python train.py --rope_fraction=1.0 --init="normal" --init_std_down=0.0 --optimizer="adamw" --lr_mult_o=1.13 --decay_shape="linear"
Each number is 50 + 12 x the weight over the matrix's rms, rounded and kept within 0 to 99. Layers, rows and columns count from 0.

# down: layer 3 MLP down (transposed), 768x192, rms 0.0974, rows 175-186, columns 0-191
# gate: layer 3 MLP gate, 768x192, rms 0.1, rows 176-187, columns 0-191
# up: layer 3 MLP up, 768x192, rms 0.0974, rows 176-187, columns 0-191
down175:47 42 60 52 59 48 46 59 57 47 29 39 55 65 55 60 70 53 41 59 43 47 55 51 56 48 63 55 49 58 48 51 64 36 49 50 52 61 58 34 49 41 47 46 73 42 45 55 48 52 45 43 51 31 69 59 45 57 37 44 55 50 54 65 66 48 62 40 47 46 36 44 49 64 57 67 42 42 58 47 55 47 56 69 58 32 51 57 42 51 39 49 36 61 51 51 52 60 60 53 61 39 30 52 36 75 99 52 37 59 41 60 28 51 42 44 29 61 39 47 66 43 53 48 75 65 53 56 45 51 53 55 53 55 42 55 49 59 38 23 39 46 45 52 36 66 53 73 65 42 60 40 37 56 59 68 51 59 60 61 68 44 34 45 40 47 62 56 51 46 70 00 48 54 56 37 48 45 52 42 49 43 80 54 29 54 78 41 40 34 58 60
gate176:62 34 54 68 37 69 33 57 51 52 48 69 50 49 68 79 54 30 69 31 37 50 58 67 34 47 49 28 45 44 65 58 72 44 53 45 48 63 67 47 54 66 65 37 26 42 48 70 59 58 34 37 33 09 44 59 38 56 61 56 72 52 42 49 51 57 37 43 41 61 55 60 60 60 30 55 54 51 44 40 31 31 44 54 40 61 50 47 49 65 38 54 38 59 51 50 52 54 51 62 68 30 45 70 43 65 64 65 66 41 54 34 52 24 50 46 49 42 43 56 36 59 27 23 51 34 48 60 50 40 57 41 44 48 56 49 65 64 36 42 58 81 83 62 40 42 54 62 46 34 70 61 49 53 59 49 56 52 38 34 64 46 22 35 57 48 65 43 63 57 63 47 42 53 67 64 51 40 61 37 81 39 39 49 47 43 42 42 52 56 41 47
up176:62 46 59 48 22 51 46 38 56 44 60 63 65 62 38 51 55 47 67 39 41 68 52 50 45 60 28 44 52 43 51 22 35 32 43 66 46 53 62 56 54 49 41 38 44 64 47 50 49 15 76 50 60 65 51 49 40 51 45 37 44 55 55 77 62 51 50 55 30 46 64 40 46 38 51 52 58 54 52 50 61 54 39 54 51 53 75 68 41 50 56 49 42 52 68 50 66 41 50 28 42 66 35 48 59 19 58 53 59 49 27 70 46 61 50 44 51 62 64 54 26 34 37 56 49 35 62 53 64 50 48 72 34 28 44 40 46 50 54 73 50 34 54 59 49 32 53 57 61 54 41 53 45 36 28 55 54 54 41 50 38 56 50 60 44 20 53 42 56 56 36 50 48 67 34 49 39 19 46 53 61 45 44 35 17 77 60 57 28 48 58 54
down176:35 41 65 37 51 59 62 45 75 66 39 45 69 47 50 57 47 59 50 61 40 56 70 36 48 58 50 47 34 55 37 57 42 63 71 51 57 39 37 43 50 62 52 30 55 28 54 39 57 56 30 40 38 51 36 56 77 42 36 61 72 35 30 48 51 57 46 30 48 45 21 47 58 60 66 46 55 51 57 49 61 36 44 76 67 59 54 55 49 51 81 44 54 70 63 36 52 34 41 66 51 63 67 42 46 57 26 35 42 53 26 49 38 47 43 42 43 56 31 37 66 31 40 57 57 48 68 54 36 48 56 40 52 54 61 65 52 39 40 58 57 53 44 47 57 71 57 40 54 31 67 57 37 54 62 50 55 61 20 60 78 75 41 49 62 25 39 61 54 57 61 13 34 62 59 55 40 63 32 40 63 55 52 59 30 54 42 38 46 34 42 54
gate177:48 61 37 38 46 44 49 48 37 44 38 47 54 54 34 64 58 50 51 48 34 49 37 65 58 68 64 30 31 63 42 51 39 60 59 55 54 42 39 44 43 60 59 51 36 57 23 61 71 35 48 28 48 56 22 69 60 64 38 58 42 55 52 30 48 52 56 49 60 52 63 55 54 64 51 46 46 45 54 52 20 49 41 44 29 43 44 58 47 45 27 34 38 67 47 46 48 46 41 42 30 62 48 60 57 43 54 79 68 69 52 52 37 14 65 47 47 51 50 56 35 22 32 40 52 62 45 59 77 37 55 46 24 36 73 58 45 47 42 38 61 34 77 74 59 66 59 57 69 65 43 33 57 60 48 57 43 44 63 40 65 41 45 62 74 37 55 61 43 40 58 56 57 68 40 48 59 45 45 38 51 56 58 44 44 74 47 86 34 54 39 51
up177:38 44 51 73 79 47 38 54 65 62 58 44 38 53 52 47 41 32 54 46 39 49 71 45 31 32 58 49 72 49 60 45 43 36 45 51 74 54 65 41 58 47 28 45 68 35 77 55 43 79 56 49 65 25 54 47 54 50 43 57 52 50 57 57 40 42 69 41 25 65 49 55 56 42 49 56 31 41 29 57 57 30 61 45 51 37 42 66 45 52 46 59 48 52 49 56 33 28 59 50 39 58 41 44 38 23 40 58 37 64 58 48 44 40 32 44 72 59 53 43 58 59 38 68 62 32 61 50 31 39 38 64 68 34 44 47 62 16 68 58 43 55 54 31 36 38 44 52 58 45 40 68 59 57 24 52 27 50 26 71 44 61 42 29 45 49 41 29 36 55 47 56 47 48 54 42 27 33 46 28 54 43 41 67 39 54 71 51 56 31 44 53
down177:53 49 65 47 46 55 61 43 48 49 48 73 67 55 53 43 47 46 34 63 43 51 49 33 50 57 33 55 43 46 63 33 49 36 62 53 65 58 43 51 37 58 58 61 39 56 44 51 41 52 48 58 49 52 42 34 48 49 61 51 28 53 54 28 52 43 35 51 65 64 47 44 51 52 62 52 50 49 53 62 43 51 74 48 55 46 47 43 45 49 57 28 61 51 55 37 40 50 54 55 56 54 47 45 38 52 53 43 43 35 32 52 65 29 51 66 58 41 42 45 59 67 63 59 76 69 35 53 43 51 55 25 51 37 31 60 45 54 52 58 61 62 58 57 65 55 63 67 42 52 41 56 72 37 56 48 61 71 47 47 45 46 39 71 55 49 55 46 37 51 48 00 68 59 56 48 61 64 53 62 59 62 61 32 48 40 41 49 49 46 51 43
gate178:57 61 47 34 65 32 15 45 39 70 61 61 45 53 55 51 55 52 48 59 35 55 56 52 32 38 34 60 64 47 56 75 44 51 68 28 41 38 56 23 67 46 27 58 42 37 51 44 70 49 26 47 57 38 55 49 36 52 58 63 48 50 54 50 63 50 33 34 53 45 63 42 74 59 62 35 45 54 68 28 60 46 59 51 20 58 49 57 40 60 41 43 58 60 60 67 49 59 58 47 60 46 56 62 41 50 38 37 59 50 65 65 39 43 61 57 43 51 36 53 18 35 30 52 42 48 53 43 76 26 35 73 58 44 55 36 70 55 70 55 37 65 62 61 47 46 44 48 43 34 60 49 38 56 50 53 54 57 33 40 47 41 56 61 50 73 51 50 36 34 41 50 29 56 28 61 33 36 44 49 41 29 40 73 38 40 38 46 55 47 33 42
up178:59 56 35 43 72 33 28 49 31 70 52 56 65 62 49 52 51 57 42 42 48 52 51 71 37 40 53 62 36 43 53 63 34 66 60 33 49 29 49 46 61 61 46 70 60 44 36 38 76 73 27 43 43 62 41 66 24 65 41 62 63 56 48 24 52 53 23 30 38 55 50 57 57 62 57 18 45 39 76 37 46 53 36 54 29 56 49 71 63 46 43 34 48 60 45 47 49 51 60 59 64 61 48 50 57 44 44 31 88 64 67 45 51 47 74 53 60 42 42 71 32 53 39 56 47 58 69 39 61 21 36 71 54 49 41 39 62 58 66 41 47 64 57 63 54 53 39 54 55 47 54 58 61 56 46 35 59 51 46 51 49 62 52 54 30 75 45 51 33 51 52 56 30 61 43 37 46 53 38 50 61 39 45 64 50 37 42 63 51 41 53 31
down178:47 34 63 46 52 63 69 46 37 70 50 66 63 66 68 56 45 52 45 63 77 41 48 36 69 47 50 55 67 44 51 47 50 61 49 51 46 51 36 45 45 66 58 51 59 48 55 40 76 57 48 57 51 51 50 57 47 62 53 47 42 39 72 31 53 50 23 52 31 51 77 56 59 49 49 46 48 21 42 57 56 59 35 46 66 61 45 64 70 43 50 37 41 66 51 56 63 49 58 56 66 42 57 53 39 46 31 36 58 44 36 46 48 67 51 41 64 42 42 61 44 66 42 56 73 63 64 51 30 41 36 48 63 48 54 56 64 58 59 34 53 50 32 38 48 45 52 46 62 48 35 52 52 34 52 47 60 33 52 56 58 59 47 28 42 42 46 37 24 51 52 99 47 52 59 42 64 72 71 34 55 53 61 65 53 34 58 48 42 69 59 39
gate179:37 51 46 62 36 63 49 53 45 41 65 45 47 51 54 56 42 44 50 40 57 60 59 60 52 55 38 27 57 60 35 52 36 51 53 40 55 50 47 59 52 66 38 53 43 64 38 65 68 53 48 39 57 45 32 55 47 43 40 44 50 47 59 71 58 60 59 48 65 59 49 57 66 48 49 61 49 38 60 40 43 51 61 56 43 34 47 58 39 42 34 61 50 52 54 33 53 48 41 44 74 39 63 55 64 49 53 47 74 57 43 49 42 59 43 41 51 41 49 48 53 50 48 67 46 52 49 56 43 50 58 48 29 56 35 37 52 55 49 59 58 64 53 42 53 45 47 59 54 54 52 43 60 51 54 56 50 53 30 58 54 59 42 66 54 42 35 43 50 49 35 47 57 53 43 59 70 51 67 51 66 35 40 58 39 58 45 46 55 51 67 58
up179:45 52 34 53 59 41 61 51 48 56 54 67 35 48 56 51 59 77 50 47 51 50 37 50 50 70 42 46 49 59 48 54 49 49 57 43 44 47 36 51 45 53 54 49 46 46 38 53 48 53 47 65 51 38 55 66 46 55 47 33 45 54 47 64 46 50 55 51 50 71 47 23 48 37 54 31 49 40 50 51 58 54 37 46 67 54 46 54 59 64 35 54 49 52 30 47 39 48 50 49 36 58 65 49 48 27 62 48 44 54 57 59 55 60 41 51 62 41 49 40 46 63 50 42 54 68 46 57 55 52 37 49 46 50 68 58 43 51 66 34 61 50 43 57 48 62 51 47 62 54 52 48 63 56 47 57 59 30 62 59 37 46 53 42 45 61 49 53 59 55 59 55 48 52 56 46 37 45 36 37 50 56 46 51 46 53 43 61 45 33 34 55
down179:52 53 49 61 27 50 50 57 63 50 43 56 46 47 44 49 40 62 39 47 47 36 48 43 47 48 31 42 57 54 46 42 51 49 48 61 53 63 60 40 57 63 61 48 57 41 65 43 36 41 63 42 50 48 59 46 61 51 48 59 42 40 54 43 50 66 43 57 44 54 46 51 53 46 42 65 45 52 47 22 49 32 40 54 44 49 49 71 48 59 52 61 59 37 40 45 63 57 56 44 56 52 41 49 40 50 41 45 59 44 59 57 40 52 53 45 39 28 45 60 49 51 60 51 39 50 43 65 36 48 58 52 46 36 55 57 56 46 42 41 42 27 63 56 64 40 52 36 54 56 69 61 54 60 40 40 55 60 53 48 43 52 59 50 38 55 64 63 37 58 45 73 38 67 63 36 47 51 62 60 51 39 57 56 49 54 59 52 49 49 47 63
gate180:48 54 54 52 62 59 47 58 44 61 34 61 35 52 62 39 63 48 61 48 42 52 64 47 49 38 51 53 50 44 47 46 60 44 52 39 57 52 53 53 57 45 33 54 54 39 45 55 61 50 60 57 45 52 42 52 43 42 47 52 50 58 46 52 39 46 51 67 63 50 42 34 47 48 49 53 49 48 48 37 55 53 55 61 52 45 45 61 48 50 41 46 56 47 58 44 51 48 70 32 43 37 44 66 64 47 49 56 61 47 50 50 54 51 47 58 57 42 54 40 43 51 60 40 53 43 57 46 48 45 37 40 45 56 50 49 54 49 62 55 52 47 48 54 40 45 40 52 54 53 44 50 51 50 47 49 52 54 41 45 52 57 52 59 55 60 52 53 50 58 50 51 49 45 46 56 67 47 39 55 34 51 58 37 44 58 58 60 62 56 71 51
up180:53 45 40 43 59 49 58 53 52 42 46 53 41 57 34 50 49 55 50 45 50 41 61 54 40 42 59 48 49 46 48 50 61 52 54 43 60 64 48 53 54 51 45 46 46 45 58 59 44 54 48 59 56 60 41 47 43 40 47 48 47 52 34 47 61 50 48 40 51 71 47 57 32 53 36 47 34 45 47 44 34 52 34 45 59 55 51 71 48 45 44 51 50 47 46 43 57 60 35 65 48 50 44 51 56 50 51 64 49 56 41 52 47 41 60 62 55 55 38 47 61 47 52 51 55 45 37 40 51 50 46 51 42 48 62 58 53 57 55 40 47 37 48 46 36 39 42 33 57 65 41 45 59 52 52 54 46 52 64 46 45 52 59 57 59 66 61 64 65 38 58 46 45 54 49 57 53 46 52 47 54 57 48 48 43 49 49 53 58 45 57 48
down180:46 50 48 39 50 49 43 55 58 48 54 59 41 54 59 48 41 50 48 45 52 60 59 37 46 32 56 53 43 35 44 52 47 54 43 55 45 55 42 60 48 51 45 61 46 47 55 46 44 48 49 45 45 51 58 50 49 62 50 49 56 59 53 51 48 54 48 51 54 54 44 47 40 50 42 59 62 62 58 43 42 51 53 54 49 48 58 42 49 61 51 53 45 60 55 51 45 43 49 60 43 54 50 48 41 45 37 38 40 40 58 52 43 49 62 49 38 55 53 46 50 59 62 50 58 46 61 43 43 38 44 39 45 59 54 54 55 51 57 57 57 53 32 54 57 57 56 49 53 38 34 52 50 47 40 53 44 61 56 52 55 53 53 56 52 45 34 46 55 42 53 51 63 58 63 46 49 47 55 43 59 52 46 37 51 39 74 59 42 72 36 56
gate181:53 60 63 56 62 94 46 55 23 61 57 45 56 41 55 46 70 31 67 36 47 02 56 81 32 15 68 53 52 33 51 90 79 58 48 34 38 76 56 48 38 63 10 41 56 51 02 57 68 35 31 14 67 35 35 09 39 76 75 48 54 28 42 64 59 32 63 30 61 36 09 51 51 43 67 46 27 72 18 45 31 45 37 42 48 61 50 61 14 80 39 62 17 46 34 45 42 65 48 12 52 42 48 74 29 60 48 20 52 41 56 69 07 37 41 42 54 38 87 31 00 36 60 73 83 47 09 30 51 40 68 84 38 39 44 60 47 28 91 87 27 38 44 60 19 61 48 61 36 19 44 56 48 57 89 53 22 51 24 55 39 66 64 56 64 56 71 13 44 12 53 67 23 22 56 45 10 20 32 39 80 47 24 58 06 36 36 44 60 22 33 41
up181:30 28 34 51 53 31 71 45 77 42 41 53 29 54 33 53 42 52 27 72 57 93 52 27 56 60 43 50 63 65 37 34 22 44 34 54 62 31 32 20 77 47 76 49 33 55 85 42 33 63 74 87 29 58 55 91 68 29 61 43 35 84 48 27 49 61 47 69 37 56 59 56 46 66 43 61 36 32 61 56 49 35 62 50 62 39 63 45 54 17 62 39 67 61 50 51 40 25 61 73 28 55 51 36 55 35 51 76 35 55 36 41 95 39 60 62 51 70 27 61 86 46 28 23 39 33 76 72 38 56 17 28 60 53 57 59 71 57 22 21 63 52 67 57 69 53 68 37 72 70 38 46 62 38 17 63 81 45 81 32 69 21 44 34 31 54 34 84 56 86 53 29 68 72 40 59 78 70 85 59 22 49 66 54 68 83 50 66 45 85 51 72
down181:42 59 49 47 61 36 77 55 34 50 56 53 35 37 44 47 28 61 57 50 32 61 51 34 55 44 54 31 45 68 47 51 40 45 53 31 61 53 28 38 80 70 37 51 54 61 43 51 37 47 64 55 60 45 55 78 66 45 65 54 44 52 54 36 37 61 36 52 22 71 03 50 32 49 58 62 32 51 75 35 49 65 55 42 35 41 63 48 29 53 94 55 40 58 52 45 65 60 63 63 31 57 38 40 62 44 59 66 35 50 50 79 55 56 61 65 55 69 67 69 54 35 34 25 63 24 62 54 33 47 48 53 54 41 41 54 49 35 56 56 55 45 60 84 43 54 42 48 51 57 49 42 64 40 41 48 55 67 67 33 47 41 47 44 49 41 47 64 44 47 72 00 51 55 67 63 57 64 49 50 47 43 44 46 61 58 49 59 61 43 60 50
gate182:45 36 49 63 40 53 64 45 29 37 48 55 52 47 50 36 47 47 48 57 68 62 63 48 46 49 57 56 46 41 60 64 53 70 34 37 44 41 55 49 57 49 52 51 43 53 40 64 64 64 61 24 52 67 44 58 64 63 47 44 70 73 46 59 44 39 44 43 52 49 23 36 54 90 32 45 38 41 37 53 62 42 64 34 50 52 36 60 29 41 42 56 36 46 26 52 53 57 58 56 23 63 51 33 48 46 63 71 61 53 57 37 35 36 42 60 28 50 50 49 32 34 48 53 62 51 34 51 62 60 59 81 59 58 48 55 68 45 39 37 52 50 65 43 56 68 60 51 49 48 35 49 37 57 50 55 76 33 56 52 70 36 59 59 53 41 62 51 55 46 44 65 35 55 60 52 31 29 59 57 46 53 57 72 29 44 37 41 43 43 56 60
up182:44 35 59 64 39 61 53 43 39 56 38 43 45 74 50 47 46 45 52 52 64 54 62 64 60 56 48 55 45 42 48 59 53 43 46 35 42 45 73 64 37 48 63 50 62 37 61 81 56 59 70 39 42 71 67 54 47 50 20 56 53 58 40 45 50 51 43 45 58 51 46 56 44 69 40 46 51 52 44 62 64 39 61 27 32 41 39 60 50 32 34 53 32 53 33 41 52 64 31 71 33 61 42 34 52 53 54 62 66 76 49 34 41 34 50 51 22 57 44 45 42 53 43 53 45 61 50 37 54 59 63 61 51 36 42 52 50 65 43 45 51 43 58 16 63 72 47 53 45 62 44 47 47 60 33 48 61 31 51 64 50 43 65 67 54 50 64 56 39 51 46 65 52 62 69 47 44 52 38 41 53 53 53 75 41 40 52 36 42 40 66 40
down182:61 57 73 54 64 53 55 55 45 52 58 57 26 64 44 51 46 53 28 51 54 61 75 56 45 42 47 63 51 64 50 64 60 38 53 57 62 40 66 72 69 53 55 49 75 55 53 57 43 50 48 52 47 55 52 35 55 38 14 53 53 72 51 74 56 47 56 59 63 54 48 58 58 90 53 58 42 51 50 40 64 35 57 35 57 50 53 56 56 42 32 56 61 61 35 59 50 58 34 55 27 60 31 28 54 33 82 64 72 59 49 41 63 44 51 62 28 61 42 57 62 47 46 47 32 30 54 47 72 71 52 42 49 37 48 36 62 64 38 52 47 52 69 24 47 53 39 45 52 44 48 51 45 80 39 53 69 49 52 54 43 37 45 66 55 67 59 66 43 56 50 71 41 35 45 66 50 34 35 51 66 50 53 61 41 35 47 39 53 31 42 54
gate183:49 50 58 53 47 49 32 50 39 46 53 54 58 39 50 36 67 45 55 57 44 62 62 49 61 50 63 42 54 54 62 50 47 57 47 48 45 33 56 48 65 50 46 44 59 50 52 40 62 45 43 41 64 55 59 45 68 62 47 61 54 50 54 32 33 40 51 43 50 68 51 55 53 63 48 61 30 48 44 40 54 65 61 55 48 45 57 55 49 44 46 42 56 45 40 46 50 69 47 64 67 32 57 61 56 67 56 52 57 56 52 57 46 46 56 39 65 44 49 41 44 51 25 43 51 55 49 67 57 23 45 46 40 37 46 52 40 49 43 53 60 55 61 36 50 56 44 64 51 51 62 64 58 53 64 35 57 65 45 35 55 50 44 70 45 51 33 60 50 53 56 49 63 55 56 51 39 37 57 46 48 39 34 64 43 63 44 46 63 56 40 52
up183:45 53 38 54 62 68 51 41 63 39 44 68 34 57 47 47 40 46 58 58 56 53 69 58 51 36 38 31 47 61 40 47 40 48 41 47 42 49 49 50 47 58 46 57 61 41 43 49 48 51 72 32 34 69 49 58 53 43 50 53 63 43 39 46 62 44 35 44 54 78 47 50 48 50 45 48 36 54 39 40 36 60 46 62 54 43 57 52 41 43 33 47 47 45 43 32 56 51 45 60 67 37 41 45 58 50 43 53 70 58 49 30 44 32 40 43 52 53 51 51 58 52 45 32 54 60 44 46 46 62 53 42 46 67 58 45 60 43 51 34 59 42 56 39 38 67 53 49 44 47 46 59 39 43 43 49 39 46 45 43 52 60 50 47 58 60 57 47 49 34 52 49 30 45 55 47 52 58 35 41 42 35 59 40 66 38 57 51 41 34 54 39
down183:47 46 43 50 34 54 40 37 56 45 51 69 41 52 67 50 46 50 59 63 46 57 49 30 53 46 59 39 47 50 41 40 58 50 48 38 44 39 47 51 65 53 53 57 58 60 40 48 52 54 45 59 75 52 39 55 42 46 43 64 39 47 49 44 57 50 53 48 53 40 18 38 46 68 43 54 58 54 46 62 53 54 52 53 44 51 54 52 57 44 53 51 56 40 55 44 46 54 48 48 51 46 50 53 57 39 80 55 40 50 65 56 50 41 46 44 49 54 35 48 53 38 52 71 56 58 40 51 68 44 42 45 46 43 28 53 52 63 49 47 63 62 69 35 51 42 60 42 59 44 45 50 42 46 48 51 44 42 55 50 33 51 57 45 42 58 58 47 62 55 64 27 49 46 45 63 66 37 36 48 50 35 38 58 37 54 29 58 56 50 34 43
gate184:38 46 36 36 38 43 49 44 83 57 68 58 52 43 79 50 36 35 47 55 71 61 50 48 43 60 46 21 59 60 48 42 54 59 49 58 61 66 50 46 55 55 39 59 32 47 51 49 44 58 58 59 40 46 36 36 64 33 46 55 36 33 36 65 60 47 48 60 48 28 67 32 45 57 38 67 42 56 66 50 68 70 63 69 63 55 56 44 43 41 58 35 68 39 60 46 49 49 53 36 40 66 54 44 68 66 36 62 57 49 46 46 57 41 53 72 59 45 35 36 63 55 39 67 38 65 45 34 49 63 68 39 39 42 60 49 48 53 58 54 45 45 47 44 53 52 51 39 54 39 40 54 47 48 48 73 57 40 47 59 73 55 32 52 51 45 42 62 29 42 46 54 76 32 34 79 47 40 67 52 35 52 45 48 52 53 64 45 51 31 59 61
up184:51 48 40 57 27 56 44 57 33 46 69 57 50 60 36 59 48 37 64 42 36 54 61 32 53 43 41 66 72 57 65 62 71 66 61 48 52 49 52 45 63 38 31 66 41 55 61 51 55 46 32 47 61 39 49 43 65 68 55 58 32 36 41 62 25 76 49 56 65 43 58 46 36 56 49 51 36 49 57 51 51 63 69 57 41 41 47 72 59 48 37 54 65 57 61 61 31 50 54 54 53 28 68 59 31 39 42 27 67 62 73 49 41 71 70 41 62 27 43 46 64 35 67 31 43 28 59 64 33 72 35 44 61 29 44 55 72 38 46 66 36 43 51 62 46 47 34 44 54 48 45 34 48 50 18 46 49 49 48 53 43 41 43 44 58 34 44 52 43 40 44 46 51 49 46 61 64 57 67 50 71 30 56 68 49 42 58 46 47 67 50 48
down184:42 73 32 62 61 58 49 59 54 40 49 49 45 39 50 30 51 49 57 69 59 44 48 55 57 43 61 43 41 68 59 59 49 26 63 48 64 41 41 53 25 52 44 26 64 38 50 44 57 67 50 41 39 52 50 58 35 54 40 58 51 56 38 42 53 39 68 39 47 52 31 31 69 44 40 40 40 49 61 49 51 59 41 38 45 53 50 39 30 64 55 21 33 48 62 43 45 48 56 38 60 47 60 67 47 32 71 43 42 36 38 43 54 30 51 64 48 65 59 37 47 55 54 44 27 54 58 40 47 46 48 37 36 50 58 39 40 53 50 34 45 74 68 32 41 46 27 61 47 52 56 69 67 25 46 56 45 54 49 50 31 69 44 86 60 73 46 48 76 53 61 63 47 45 43 57 53 67 44 60 50 65 48 37 44 43 58 77 68 57 43 51
gate185:68 47 45 46 69 41 55 48 54 62 46 33 45 73 67 38 46 33 62 73 50 52 67 46 40 49 34 51 33 36 49 73 31 59 60 08 52 36 44 41 38 46 30 67 51 42 52 38 15 59 54 49 71 31 41 52 43 54 49 62 43 45 42 38 48 37 66 44 50 46 35 54 56 45 58 43 38 60 31 59 43 50 46 20 66 52 46 50 36 41 52 56 49 65 34 46 32 48 39 56 32 72 48 44 57 61 48 42 40 31 43 59 29 11 30 48 37 39 29 55 59 37 80 46 53 53 42 34 50 38 68 78 54 43 54 31 50 35 57 57 56 55 59 61 37 67 57 48 43 58 51 28 20 32 50 66 47 41 56 52 54 42 76 46 35 49 41 50 40 55 63 48 15 46 42 67 27 36 56 36 51 46 52 65 62 45 55 70 55 39 29 58
up185:56 46 44 51 72 56 49 56 47 68 44 27 49 68 55 33 20 33 57 57 50 55 64 42 36 68 21 35 38 30 61 58 40 48 59 40 56 43 51 54 52 50 43 54 58 46 57 37 15 48 54 36 53 57 49 57 38 51 28 68 56 67 35 48 66 49 48 42 54 35 52 48 50 45 54 36 44 33 39 33 40 36 45 48 44 57 55 52 53 49 47 38 59 69 47 41 47 59 29 80 39 59 49 47 51 48 51 57 57 38 35 47 43 39 24 37 48 39 26 54 59 44 50 45 41 39 54 35 52 27 49 82 57 32 63 28 64 35 58 41 58 75 48 50 14 45 57 42 55 80 53 47 45 37 57 57 36 27 54 47 55 55 70 46 51 32 36 58 50 60 68 53 54 60 50 61 44 41 45 34 48 51 66 49 68 46 68 82 52 42 39 41
down185:36 30 53 47 65 64 53 48 53 48 37 36 49 39 60 55 54 58 35 48 54 61 37 53 43 75 38 58 47 65 64 47 55 55 58 59 47 64 50 80 62 45 72 64 70 38 40 67 23 60 51 44 45 69 41 73 36 25 39 49 49 65 34 43 41 64 44 23 51 66 42 45 45 68 58 58 54 55 54 58 62 50 63 58 27 40 48 56 51 52 56 73 59 60 52 47 69 33 48 77 58 38 51 34 42 49 50 46 44 61 37 57 30 65 44 48 59 39 54 67 48 50 53 55 38 47 41 50 47 45 54 69 55 31 42 45 54 62 32 39 59 63 50 38 47 57 33 51 53 47 31 55 44 41 64 53 53 52 44 65 61 40 32 45 58 50 46 59 58 42 52 82 67 76 51 44 70 54 62 51 56 34 47 55 50 55 60 50 44 50 59 39
gate186:57 47 67 50 41 53 52 69 28 28 45 51 53 59 82 47 60 42 56 62 44 34 79 54 49 52 74 49 31 37 20 63 37 45 73 64 66 45 46 49 50 47 53 49 40 58 49 49 59 63 59 66 39 60 42 64 67 46 53 53 50 61 47 45 35 33 47 51 45 47 39 75 52 66 59 54 58 41 69 39 68 57 68 52 67 37 51 55 32 55 42 49 61 52 52 54 37 25 45 25 43 59 45 59 83 44 65 51 74 62 28 55 54 56 35 41 53 79 71 31 62 43 39 50 39 57 68 45 57 32 45 50 32 59 43 42 44 58 70 34 59 64 31 45 43 43 45 69 42 55 52 49 44 53 68 21 68 48 50 59 48 55 38 53 45 65 55 39 41 62 49 31 36 38 58 49 61 50 50 54 44 38 53 62 53 49 49 51 44 37 68 42
up186:58 56 69 53 27 53 51 46 60 58 47 56 61 30 57 38 79 35 45 54 48 42 38 35 53 45 51 83 63 73 47 68 63 57 47 50 53 73 57 51 26 40 59 44 61 44 73 46 66 37 46 50 61 40 45 40 64 69 68 57 45 56 41 56 42 35 51 60 38 14 49 44 24 44 54 60 55 41 61 48 66 62 47 56 63 39 65 74 57 42 28 66 51 58 39 42 56 65 55 39 21 32 39 35 58 58 34 51 33 37 59 52 52 56 63 56 47 42 69 44 67 54 36 65 57 47 48 41 40 33 60 45 61 23 63 53 49 24 39 52 61 47 51 44 37 33 34 52 69 55 64 40 41 55 51 54 42 58 37 58 39 46 60 54 65 54 34 45 38 56 69 64 62 49 54 37 62 70 60 54 18 54 28 40 65 38 46 65 44 41 60 65
down186:51 54 48 49 46 44 43 70 31 51 49 69 49 58 57 50 38 58 48 56 37 34 50 38 57 57 43 42 58 47 47 57 40 40 60 60 43 69 52 57 66 63 49 36 43 50 49 53 60 46 37 51 21 44 41 63 50 50 58 49 31 48 53 42 53 48 40 56 33 63 93 52 58 63 55 44 26 38 57 44 58 40 49 40 51 57 57 50 36 42 36 47 87 40 36 44 50 45 62 54 58 44 72 42 62 52 81 54 60 55 48 48 60 47 59 44 69 53 38 51 45 50 56 41 32 47 43 41 45 43 53 48 47 52 50 61 45 58 65 45 61 63 42 58 44 67 58 48 55 52 51 42 35 69 56 50 57 32 54 42 62 60 36 49 52 63 62 44 55 45 63 00 51 54 53 61 54 38 39 42 57 53 55 58 43 53 53 48 48 61 45 45
gate187:47 58 52 53 59 39 69 47 43 69 55 26 30 79 35 35 59 46 59 55 43 30 54 49 63 46 50 32 45 50 46 52 50 59 49 63 49 63 51 34 51 47 64 62 53 64 54 44 60 44 51 59 36 44 44 45 66 58 54 44 42 59 38 47 61 45 46 63 47 66 44 56 59 41 73 37 46 51 29 52 44 51 42 69 40 41 50 55 50 33 69 57 56 47 39 34 14 41 38 59 62 76 42 63 56 60 36 22 53 57 38 45 44 46 46 60 63 56 67 49 47 43 70 44 49 28 29 77 41 48 40 56 54 38 35 52 51 52 56 32 30 48 47 51 77 66 63 48 59 54 39 10 37 40 53 31 42 69 55 58 70 42 47 47 49 56 39 50 55 46 62 53 31 58 60 49 63 37 49 52 53 61 33 46 46 46 42 51 57 53 21 34
up187:54 47 62 49 57 28 34 56 36 64 36 61 18 30 50 45 44 68 22 70 55 63 40 36 41 47 47 51 60 45 47 72 36 46 57 54 65 46 55 52 58 53 55 39 56 44 58 60 39 65 63 73 32 53 68 40 23 35 60 51 44 61 47 34 65 59 36 55 47 39 44 60 39 45 60 60 48 69 64 51 67 51 49 53 51 52 37 22 47 67 49 54 62 41 49 71 59 47 49 69 62 24 67 63 48 58 42 34 31 55 72 60 55 58 52 45 54 43 58 46 42 47 47 49 42 32 66 35 48 56 43 34 51 66 39 52 39 64 72 41 38 53 69 47 58 62 71 70 39 54 56 75 61 51 79 55 55 23 59 30 48 68 48 53 39 57 49 41 51 59 60 47 38 23 63 43 47 61 39 68 41 57 41 53 48 63 56 32 49 63 62 47